Each number is 128 + 32 x the weight over its row's rms, rounded and kept within 0 to 255. Layers, rows and columns count from 0. Numbers have three digits each. The size before them is the row's rms in percent of the matrix's.

# gate: layer 6 MLP gate, 512x160, rms 0.324, rows 417-511, columns 96-127
# up: layer 6 MLP up, 512x160, rms 0.357, rows 417-511, columns 96-127
# down: layer 6 MLP down (transposed), 512x160, rms 0.106, rows 417-511, columns 96-127
gate417 105:159108152072144183139091174096104097135126171120114110138074145144130091126174072184124103090162
up417 104:144122100178090180096212100174105152125168118169122093152107096134081148108167145157087198101095
down417 101:052107064114145077121061085147088139127149191104110186091074103180096126093168111134091144128176
gate418 098:151079147164130083117062114085130135098091112127143088061148130111116144154152122079103140099122
up418 106:111086101160140112146127105125118161148166106151121165148127139095109171120176155175173128101120
down418 104:138073170145132147121070146136142140144090121143150136118149159104148185065140133151141089111138
gate419 103:077137121082143072086082166159135109163127135171146152090139092144115101184168183157161058150189
up419 106:145125091137123142103092138140123185091175152099090114080133155182170085134167082118090080134086
down419 103:122155111089068166164129162134106156101189067111153153118196160169124111122083110101115131139106
gate420 096:137137081115167107124105131121108176173059136179099131111158154160193118114137174166182160118110
up420 098:108142162146110092152096099070157135124195129097159121063125104133133111175163153135136122105145
down420 102:103138121081105124117142105172112188181063166103137152150070093084128162113152126138149143118098
gate421 111:105136094080126036095165181153104133184175122109052143156140146109077164135146138163133131147097
up421 116:164109181175126186113180116130121104075189152121144173110103099139119091210060149112121136155104
down421 113:114093146134135174139083139158151182116143123143173152163157147142109121087119104095123120108152
gate422 103:121072149135108128103113105131156132123154130117154092134115144171163147081069105151117180123122
up422 098:147130053149152163163148099149102110099152108123146133083124135080134183098067136162109109148117
down422 105:169161115117111058142118139063125143105118121128151146141196142068173125139135056105118109106106
gate423 100:144148172135136134148114201132150160168128106109137106137192110130096084127157088167113105129105
up423 094:150121144165095074177162098146086115156157152093102119139153183141073141134160100138106120106081
down423 093:144085134110117096134135178117097114110118119072097098164121179139077092111114019187142084123090
gate424 090:174094122169111130113130109123134086144127106126147133151094151161105117129142102171146154126150
up424 101:153157158039122125077141167134125160225122101168086094119203129131136102107095149071144133159135
down424 098:147130126110135133129190092131097151157125138182103131145134116140054097173131123218135047125116
gate425 098:121176119169132125111082183139146158154155124145134120131153149136075136190087171136150134125108
up425 101:103078119061139162125134093106162115141137112117174133122116112115079126167133134116175147143164
down425 096:139074180156083126146127135183122193076152213065206117177116085118103089096117088145163071133137
gate426 101:141143132106159081120110099132117163120103116124079097142133084124155156175182085111197122130099
up426 102:154135160159085115142161082137112087145122186141098161130078171150083122123128162108168136105154
down426 103:118132157158175082156079113087163119191081113136138121109158131082107115130152103125106182147105
gate427 098:107139085170127097116143129100120158127153168152063159153174095162108092130071103122152143116181
up427 092:108170102105122148117123096128157117157105115091137155150115137068161175150123130085160103151142
down427 096:203142147104092140088118117104101099131134065126114094122140120142129119182168131128114169126114
gate428 101:127151133127143078136137101116121158113141063114152088108175159167188130139100151113088144126161
up428 098:060064117082113103144141120134094086175124097139171092132156141147152175124116159108053163086103
down428 096:161056137111118109099123195155149076124119129143105125148112108105107156112161077141156168139127
gate429 096:207116120173119105122126096096135160149154099154165121119150137167097114153037180092145121130146
up429 091:086098104132088152111088109155134162153087136164133061093089138133151139201166107178109169127146
down429 093:175139059147059137117148092126128161107170159108120112162075147149143096133115118101140132096062
gate430 095:106138098136147102169166137160090143155204131136135094140136135114104122122131125126082105151191
up430 097:189148138095062136119144116197146125220147091119151106173118075166152132066175140080142107145172
down430 099:131092066153140080132155114100151086182091121117147084148138088085128160113142116193073150202105
gate431 103:126101117169186141114128160131054145115089158162065079164108118145137089151154170084112116157040
up431 100:101102086135123121084113157132106119125103129180097118094099113132090109166140132138153160104080
down431 100:110171135089182095149125149160071120120084118112100198132117122158139128142149131097039180052110
gate432 105:143090146111180152119141131150086162177173120138153092161088117096108138101133075166101123149120
up432 100:105119172147117106134153140169124095131032116092120157144151141152121170133167134094119102146178
down432 097:159136149165120147131095100089130145127080121144056118085118148127129097088100121125200076113169
gate433 101:136174148136165054112157128134094078110058193194118118097118168103109090103158101191141141091164
up433 104:097133091134169124144123083134152118179099141161142129099116134118145120173138107105163115091125
down433 100:162152074101114110064165182094091175103104140155169077097127127169150104141138172138131133131132
gate434 105:135121132202107085062142140130134107120092033119102156124113158156117128134109131104103114100176
up434 102:192121084119058116148140132124120087093146110196112156146147064148105131156124153043113160092131
down434 098:125152114124136144160131180149118145036124148115156155108096146141121156122171090219157098113071
gate435 098:182141173157190155145109187169124111117148127158078067075148130154142166120140151123163070150084
up435 096:104144154153108183138069114122134186156057174119098134146143154151135155119108143180056130095175
down435 099:132141122131119118159153174159166177165112150133086131169142077113128117090175155062073123121101
gate436 097:149097119185147130115103109119116161092114162153101168051076190150060073153152127155130119125114
up436 096:125106111198182135131168107177210180204138092088129125129159138142185205172117125129183154155136
down436 097:168130120106152149126125061105124122087142146146136146144132141162140135139123080121109109078140
gate437 097:090058094151118103111128170172130152097131081149130134099125148121091129152140113142102116147107
up437 093:130123166108095131156091143134132193168191102096112099163109150146061144155189177140139050158131
down437 096:136127050185159097087142167133120146123115073140148082207112133073133128143105102112145129129137
gate438 100:177136160064114125132154107113108155174061130151119130160130145124172183130089079092095102179163
up438 103:175134144129165160090124086117189119138103151130121143174173136097201088103200131073187136171120
down438 099:144118135132052167143093117131137131104126098120162070158135147106106134115107201141127143115133
gate439 100:101136166143159174067118140178205123096136076093105161099124209115210106061130119104169102135149
up439 098:197112124086125093119103062160111131161122100119157092170097088063109107149112090147122225124107
down439 097:134151150064123075062164152182118151174128099143169144140120158117129133085154184154159135128102
gate440 096:106146125187131099100085129085154145135135100150130104064140096100070144155123154136120054145165
up440 094:133171146144181109170076161059186098120140120108135081153136120066091155144199131127093133147143
down440 098:105150172160082088132098148117174131175115104121112108088088163136138100171121155113153126109116
gate441 102:136066212094176128149076150119080112154082100151135116132174185129120166106075100153135120178095
up441 100:159185117133088091152164131120126119152107112135103079152182135142150138171120129113060024150141
down441 101:119147164114070108121089165142118185119124182141130062114140129110125130092150150176117106107176
gate442 104:101142136116131087098107130083096140171140149151144102125140126085112144126066159075117181166114
up442 106:067144107097107132094175098146135067100103166098133162196141114059111156153164183070178167120106
down442 098:138094126153171105158102135122068146131150145099077172116127129131103108102066084130082089156131
gate443 097:094098073111158147159117154154086146123135169128107123096158143090170113214088119141124090166121
up443 098:132102104172160090104148146156079077133148109229145134146198113063137145150164103123132114119117
down443 102:123183104135135094122146108140194145146062087146129092163153152130117175122145205146100131182187
gate444 100:107091120111152146184107152174095052100105133104116127102092124100101168142174159066114109146118
up444 102:122102134118130079088115138085118164120171111101105128080143133109156112126152124170109151098119
down444 100:141123133155166144156130094137093062115166094182087174180116139109092185155065118082100131170098
gate445 104:114143094121130117081127119146086149125137174167113141099130110144136100164138179139131138098052
up445 103:084087130125120102172190092130166090152201162080121156140107157178094106180140159178076159107151
down445 099:070084176109166156103107131189121080091134099101156111141099172212141125096145103164168127115133
gate446 101:124122103108130141094132160117050083155111165126091120137098156157105104165153083140137122152137
up446 095:157105150112138116093154119092170154109146173128134182109174103120099057153149153094126162141117
down446 101:113110154099161119146109164168132100175089131121125101087138072093123133146140115102094138151102
gate447 102:126097134164112137109111172156139157115081120096138179134082138131096156067082148157098137141074
up447 106:160170188185148153119113131145086089078111111104080090159124101147122151139058163138138175140141
down447 104:159144065160146099118091141126192172134125160143110085131137118100122109092151130187129106094159
gate448 100:117113121128138127158141126123087112145188099137157108167115140193042137154117126136147159153129
up448 102:156177099131097123077193120167150102130204169095106101146153168138179104097130084152101109222143
down448 100:098125105140175096124186128097143119080121122109095108091074174035124133149146128097083084166144
gate449 105:105152148122137117053132132132114104155117099052108140159099106084100103092105136122095048185149
up449 108:157142111137090134093152104166111113027163112108142061133181083109204172117114144097170105157126
down449 105:155164145104164099117092130102128160115110084199131076109169115159156132164094140162126167160157
gate450 094:141138068115122128140100104095159081128169162119211118161165118119088123131112141104176198125135
up450 093:123142098189192133092086068167087130125163147169069117112112143101082143118130105190112126130169
down450 090:187124161144113066124074135198123196123128174090106106093168151159119119169109127142125141137125
gate451 102:094087064157120125195133141115143086170159104085131112069155199114168142107167139155193131074134
up451 108:134145057137141126065089113141124147155110124076183202176093146098128153129126207162141113165146
down451 110:176181143129144174162140158111119082085144155163099146110155166069114117051113085074108141081125
gate452 101:086138173137185131183094166089141156187126096099112151122135090174133125119167167148139066121133
up452 105:127141117154086108100136214166128104150208075125129207138142109128124085081102147101106144099163
down452 107:075082132127121166131125166146172137144171170103145163081165087131158124114150132132115121069167
gate453 100:092062180130079151103135085182184071142135133175128107153156092107161137115149156133082171107152
up453 108:158165133151121178119123160100103099089055084133126102160136157139157138172089116186130148196182
down453 106:131144159131092124165138121086081113144103090095166118125159159113093126130160108118149113202128
gate454 096:068119083137084157133164157098135118146112136100145114106150103101103137128115137109150115179141
up454 094:079132155138145130158188172136057085204109095116150174064072123158187173118116191103156174152057
down454 098:114162169108143132111130169148189093098148051115106173099117102120128108151106170207168123092064
gate455 105:201121154147083079102206120097091116135129064142140164106127148117103100121100058126115105113120
up455 107:167144125098119084112130079086129187139070098130170153116096094144101088099075087156102134136154
down455 099:149161075157110079146081148117130152149164135073134135185100124139154146199153060114154148130145
gate456 100:094140108131105155056099124110124128128138114122096138075145198129080105149137156161135168107156
up456 102:144180103097154127075112142176113102165087139151158104145146133143117117134215131114142090108114
down456 101:159153145099149156092156124144164138079203118116122100155152092134026107114123132125115184113130
gate457 101:133147165154125102056178184153196108100063194155085124114126117152160179149125127139148163086151
up457 101:194034162113165150069140153152124135167131157125082138105137131139164134099109095169087137091085
down457 099:150128127132184142143152149184127116146100136076099087127188139166143116080166109146134138094091
gate458 100:090121149117166102125158146130049164108092076172100142050060134152133088090133149123117110115128
up458 096:064117164144147140161184137135134192119175132150141112137154179170099114187111158152147160102103
down458 100:121148089181153157143101154138110121094129129116110166134137162085120117187108131114127153110134
gate459 103:151145138072095162149126139157091117138101148070174053096170184117114135127129098141177131135128
up459 102:108124073077108146167154125174134153118146142083099133124138147153134040180095128099106117111101
down459 102:115165113204153180140150099152134140075146136117146089131103143167106160144181149094117094124086
gate460 099:084119145120102116106123088156126143148165107134143101085075081199131120102117126131133162138205
up460 100:119139159117145117191099127090113130137072149088088114133120145160192180130157109124109045153123
down460 094:073079118158113126173157128207116195183156129133179125163117174152122094116044156182169134151109
gate461 095:123125120132129111129215131149119174151098111142125107124168114125133101114157140169145167070143
up461 089:160113131116118171137137145054083141135147118088190133090167095121130087097040142129133139126138
down461 092:083119082134188117075129131126073124112122148151079139165079081135153129130121107119117134139122
gate462 102:136084101144106173080132144128103158021117068110155095146127148086149194112154118137128090147105
up462 097:128157136101149127111145156106124135152192146143166141104085094135161113091140137167140094103151
down462 099:125133128171151083103131146127142171085072135163121090120184133138130202147107155106156138119110
gate463 095:102094120082094133133137123125113129105144080167163094132168118126125088136060060124114074130163
up463 089:066074095156112125104133123118145093058150158143154129055148138117102153147054159162113110072157
down463 094:108161180169129139118140154142108153129137091107132111088114137081219119132127133067143146116127
gate464 087:108125104157083165189105110185184126120098159142112139097147118152133180152118133191149105085096
up464 088:117192167177104105128100115151133065130131147135169067143082084115088194121134139094113191210151
down464 094:108131123137139134104091123092190144094095164096116120117138196173081112117151088149112116135157
gate465 106:111094161113149133079129124140154100134137088100173209175092129071125123091118139107129127111123
up465 106:109109104108078152140162133039128121172129167077151094100110124190143097114111105062111100109119
down465 103:176144141139120110126142108103133117083180123111168082179128147107138152138156080061093168152198
gate466 104:080174094076152153092159103115179094120134086160107124114103187157142080152088178168158076127100
up466 110:171088123160077143124121182133152119148168162172134125127112103090124095112118169131140127157194
down466 109:114123152056154158156138128158162129106155156112077147126145086148156110128084096165125093086158
gate467 103:044127156106104131066061148135093178120162133090182149072142152088122121100130122135089097152132
up467 101:116103114161133151118151166158132174104142140153198127154040216150168150146160174079116148122163
down467 098:067171137139069080122078131048089130136109150094115085120153132121146131150147052148123121154092
gate468 103:108165113118144096127102148119094130139078149114183120103052153133131106139185166136126122129138
up468 106:143162140139105139119115101169143102109157100112093065153122106088097086151158130205109170133130
down468 102:079159109159150095123100064183085136096156142158169078096085089146136104090163122146157143117102
gate469 101:100108113113133129112141072112119113133100087146155090112081062130114096178142109117130136042156
up469 099:092228157122131168138122110092154217092138157097185103131121092110204120090098105122170173092161
down469 100:190100063131146106067133119160132121142118175139166099104099122117150129136188095116100129045140
gate470 103:128121091150141136163212109178097099160150138107133143138114120107133076136143104114126106155113
up470 108:160127154136122139163194210091157082169112126145150123182063188175139157102169151149165095137143
down470 108:135104121125130157121117118067187119138128164131095098143090115148146112145128104138096180116135
gate471 105:093060125088117096157181076131143109144119120113181120195181111107143140105113154137100109115158
up471 107:086149070099134151101103126166126149150096109163099143064093129115114137103087115098120121097119
down471 107:140130128119128107025070115139154144164166165138141103110141104045163100128140125098161138149090
gate472 097:179096101117083089130163146125069153135070121195114122129127117146131095175092153080126105129125
up472 095:146149091068104096097118123129170128054157094147097106096047137154111070173157136164131154141132
down472 096:155144155114121107148084128124117122139137082104101179135109157122096145168149181117098161102148
gate473 096:126232062133091125122089150071129202101136142115144137126128117105159079146137094116132107143069
up473 090:110129153155201095145147136131096164076126169115125053131056155121119135157131155168079094081124
down473 096:123075177118148154133113202178129185153204076107120140120119114075121143185142219135105115105110
gate474 101:134142152084157149168110063177159183171068093150153107141079118157101142106139114154079113160128
up474 098:108126152114138152125094170083009122180151103125087133130112152092091137148130112222128121147121
down474 100:140104071113111120132057106114106112142106147111058108088080133116078145129048136116194170145149
gate475 102:142211192085181072139207125076146117109146097150120140151097158153125102148127163127116131144153
up475 103:140100119161121128101076138118142153152111125101096085097122162158091156136125094120097118213130
down475 102:055102090101145116085152160136059129099087156056091143155133119093134129115112102131104152170194
gate476 103:117108109170209175111147124069125128112120089093100132100117122104145125116178090198097149173118
up476 104:168109084135094181115160126058183153141159169186114120102099116149122137112119056166102144125169
down476 102:113107160082153112133084088134155122159072075104146155112124101130106150116124136090107156153117
gate477 101:150146136090126102139136200124108087141167054121122199119157145107106072120069102160182099065103
up477 101:159129122114144082073137135110126084108101148095139158120151055085146115103105129172093106143125
down477 102:135183167143103148113073122157113148100112066121127133140110115069161112118098113113123128134175
gate478 104:063122097110160080060151053138112141161156095127103138088108054114149145153126111157103116124124
up478 102:172151049144128106128117087094185110099158118132098101125163148130146123114153125106177111118170
down478 104:140110161094132147132138091106157138045114145114148101162146200159135154133072105141137087158181
gate479 090:108159121138127120163127116102175065110132163055102089147181133169121103110152136139170084063115
up479 100:161123103113154080129121100111125084126139150121169183154097125176117104115071141060151189147158
down479 099:084128103175150129213143087157164148111145117072175100150140094194139122144122115145137185126109
gate480 092:150097084099162116108169116075142086136118125085174103148143128138141163131114129148181098101176
up480 094:105109114136189177130155079059089124174121145140131112148134121135098110127129184121158185133087
down480 095:146126116123118169117091179131175167101196055136144122103137080138158116154074114165128090192145
gate481 086:123103142161129113149084109125128120124165156157118130123163086177160153099053111142117054133072
up481 087:067129148043161120123110151152113124127119136081116070091067127132126119129149124135157125088196
down481 101:153154155119139120127162122119194086118096064146121146154137136187126094127129119117120148152142
gate482 093:123139133122101120185088097141112133152166190166120104153118162078122099152122122152112233124089
up482 095:077131186118157087161097125127137148130078139143197143136117092046165134146149149167100107123067
down482 094:118157119148094100150187166172109109130120183113114132077141167184120119117149091138098162157137
gate483 096:180148141174195125137163108113153156136103099182157183153105134084158155144213156128163146165090
up483 094:119109125123176118145143200130108114091104126070115114107169150094150098114166130098100167126092
down483 100:134230160108102148092108150127164091072121101159146091154073114168130182095076144131135083075036
gate484 099:134185147205130099102133127119105098164130071133088161131143137115130126115141153122115120112076
up484 096:169110171093093104146107111181113173085131139144125101077105070130180110142138125138096084135158
down484 098:137098118096188127164074106081112131139152130139201079092100116118164165143111175157090111165153
gate485 095:131125115140099185122117134162144134199121099089138092109097165160141100164106124123114098132105
up485 094:184123134087077164083096108075154120112130125078152107099086121080148165156040137157116177145166
down485 092:154129169142056151115114121100197087135083117134097157165078097098139180124120137106134122130142
gate486 104:191158128116110100148114048159116147127137162101134110110148149155125126092135130120142184092139
up486 106:113105134148115180160140112136110134085170140103127126115147085156144059127124176120117132143131
down486 106:137122152141123147066178127107151152123151144111107127177119103112153051112091119119101109192096
gate487 097:121109140079136094104046159174174086066082130173109090106090151137076038162197116140132169112090
up487 094:115099074125159134100104104127086178133155114117129154077138109139133120146129098161160128171127
down487 094:065150117153165078070130081123152157155167189138131091132179096076091125121151090106124116115089
gate488 101:194080147108147106079152114144124154152160114110118080103142101104131113142155115113147090126205
up488 100:067138112103195146123125161139124101105136172081072113132125109106085123132131100142149144094088
down488 101:128123107156101163150149124091134122104098123132084043140148085151130146098120107110154136114134
gate489 096:115148141122084112114164110155098176119141141105128113134161118115141144135142131114160121122177
up489 097:129140117185170122133130152131126093122065163114118114150122148124092148159102124120123126133120
down489 095:048119140119126126109122073172088193126122125148128160171171120141166097171103103094146138145027
gate490 106:147156185107128098175162089082166113146080109146162107151135148146140167131160168085118119078155
up490 105:127133133162092121149136099132088120185136102145101070045097192138082140153114122100101172135141
down490 102:135093204133138128125145124097110143073146128203231130162083085120152147152053091133145142122135
gate491 102:113034117176095090153183104156080129181144164122142107118150113082134143119164073157131121149122
up491 098:089109090106170151165132063142121117174130154158133098167145100097126184046088090183161154135139
down491 097:187146191111132121127143155112130149141143117154082074102087079153120106137109087147128138155093
gate492 100:112109143151151071172176104124115139163100101152144154147167118089138079086123112109159172158169
up492 103:205182136097075121127068120151128135110118134178208168130091161160140121179132155112061115145122
down492 106:133161149087150105126075116174154140142087074113186118122139147161122143159096148065179163096150
gate493 101:130105086164155158108170129184121166110056106112176131138131081115107113084115137086092143166127
up493 106:132142108142175079119130151108132115138158076110118114117116132179173145115134117135131173129115
down493 105:204155143108153105121150163096180157110175165176115169146061139160120093092099099127164159124144
gate494 104:108153075145081115101120186110129110175079154108121120105132186125146137176194136111146092143097
up494 100:105140135148079109107095116078106160100073144187117110171162172097128158160188126118083087093141
down494 099:097148124135164134085163114138125133120158161121135137163155077101092127175108137107093123143149
gate495 090:107071075135110163155174121193069122111170104131071143141111118123135212123123155180156152133073
up495 085:049115051140080138141158122161121082104121114125077128106158085158122145075117172106122108159101
down495 093:121100134149127119114166147150164163131142127174167159141125102156138173190166116129085153149093
gate496 099:141131114097042103125133152142121147171143088133091213124136147115090122139082190145154089082095
up496 103:153128079103129166081085128116122086147125069152147049182176123136120125168127171131158136144131
down496 101:122136161183132098114118204078155130134141133162142126166148103122124068143154097124148074149166
gate497 101:110118062093177091082127151121191122157101108118115134157159160145126159080117146140122168132109
up497 099:127141127183133121081100182126126083164093126141069120148124157151051101092109119207120109137119
down497 096:175171149106158089079130169102112084164125145095145161099181113087145157096130137113060145114134
gate498 100:141114163115109101102114058170049103145147147073202130185139120124103169140186148134141176129174
up498 103:141193078149099140138142109171088092164126174106114135099126151108169099184067209100132094128078
down498 106:142182155119130156104115084097143123182133112171111116133095103150093083104170092191182129078145
gate499 105:107192116144158117172081113133127111132092118101119099076133150083147144022179148130157107125115
up499 106:157094125113153166126075102144135065154100092128167076119096116082156161138124167194064144106169
down499 102:130147149130126170131142099122132107206127124119158154179137101108150134157129177120126112164112
gate500 100:110182068171063104113135117092122123146118117153115164119084113160179125062143147146130099103138
up500 098:127145210075136119146103122152124165061156113160144094136157168140095094157133118134148174112103
down500 099:133123149157116141104108176129149147124108084188107102070069138154119156159108113104211108138125
gate501 104:155140117141116106054137169125099148157068058117109138136127164136169120136056116136127119051154
up501 106:138111151131216130125194129079129130181147165066091106118122149082132085079143119153108133149141
down501 109:130129101157136127080193159127116117195064104167074094192116096160082188154064102152088129175147
gate502 107:112140104117090111134139133139097165087111087184126177145159089125085136156057140136164140122119
up502 107:164143125119092115106131170126082123100133134154128100079141117114138110131132177127126145126144
down502 109:179163131124103109081101139121069091097164148131154159116081155107144087166139195085076147142055
gate503 095:194147117183158167139109091152141126157172115116138188150151072096132133122118141135069142146112
up503 094:170116142097130181140127054119099158111119115112113071088132086123148158112238080171106094131064
down503 095:102171121202129134127137141155148081166192169127173162165050169117106130108114178149133134178096
gate504 096:135113180129104137106135118127088142091151101166109193149112063105159130089128155136108141119135
up504 091:125110151106101133172097113160181213121086102118169160139086148137152116108139127115183138113174
down504 098:127138083144142126113150179148142176102140071157173082120131136143153155177080122131120135119166
gate505 102:174132166163158225135094116157133125078160086146164098106137165119108124192147152115122098119116
up505 103:139182095161094097095151163156121218157088158090128142165150121170126126114103079097114137171145
down505 103:076117111152113064084143124114078085092075097198170175149131118138115160106140130103118139127146
gate506 096:083090090147125152111148075142098091144131081103178123113123177159141167075112122125074155130205
up506 094:096141115153145095126094125121127107198083199135106163098164139090159122148182096166156129131108
down506 097:124092188130149171075127155108168180089121132171102077100180165137116170114132137092097132119100
gate507 103:166111155154117069067074126178171180104158155158079150128126162165110131112122135182111115125116
up507 104:089117148110141137133100165125151117089046101076114142124116103119136113130108125173157135145156
down507 104:142085110158123134126111085140118144097160153135180130137098086119122089129172106108066146101191
gate508 099:081131104158120115057066159092099108125190132114100133113168144128236095103156129160152137114115
up508 099:135164153169098160067151190113199115098087131134072115092112135133135140132178129168183093139091
down508 098:124118177115111133083149104094099098153082149096182141118119128116137141131109106177084071181129
gate509 096:165168124150135131155085129056077138114106131157169185154140124171131159132117093082148173166144
up509 104:122103125102160116108128137116125106150134137083085191129133156197221106136106151146122083174136
down509 108:165097110160121090142122102105171169148098121143134157067090123144206110147140096081127064101094
gate510 101:126197093133118120055118168146102160093089111129127092188080142066139078137171126084138114155118
up510 102:089114098128163138146108095195070125120102093134100133130153112119156116045114119045168204166127
down510 100:169100147093151135100105129154092083205144094129135119090160149087164118063082111134130134123137
gate511 099:086057092133110162069085125177119138124075126138132099124101119097147110109110141128132150093156
up511 097:085205086147156094165188162147188180133102115123097142109103167107132064142108180118146108087115
down511 096:176179117166134139079136147128122139136135130125094124116133090154106135134110127139128110137086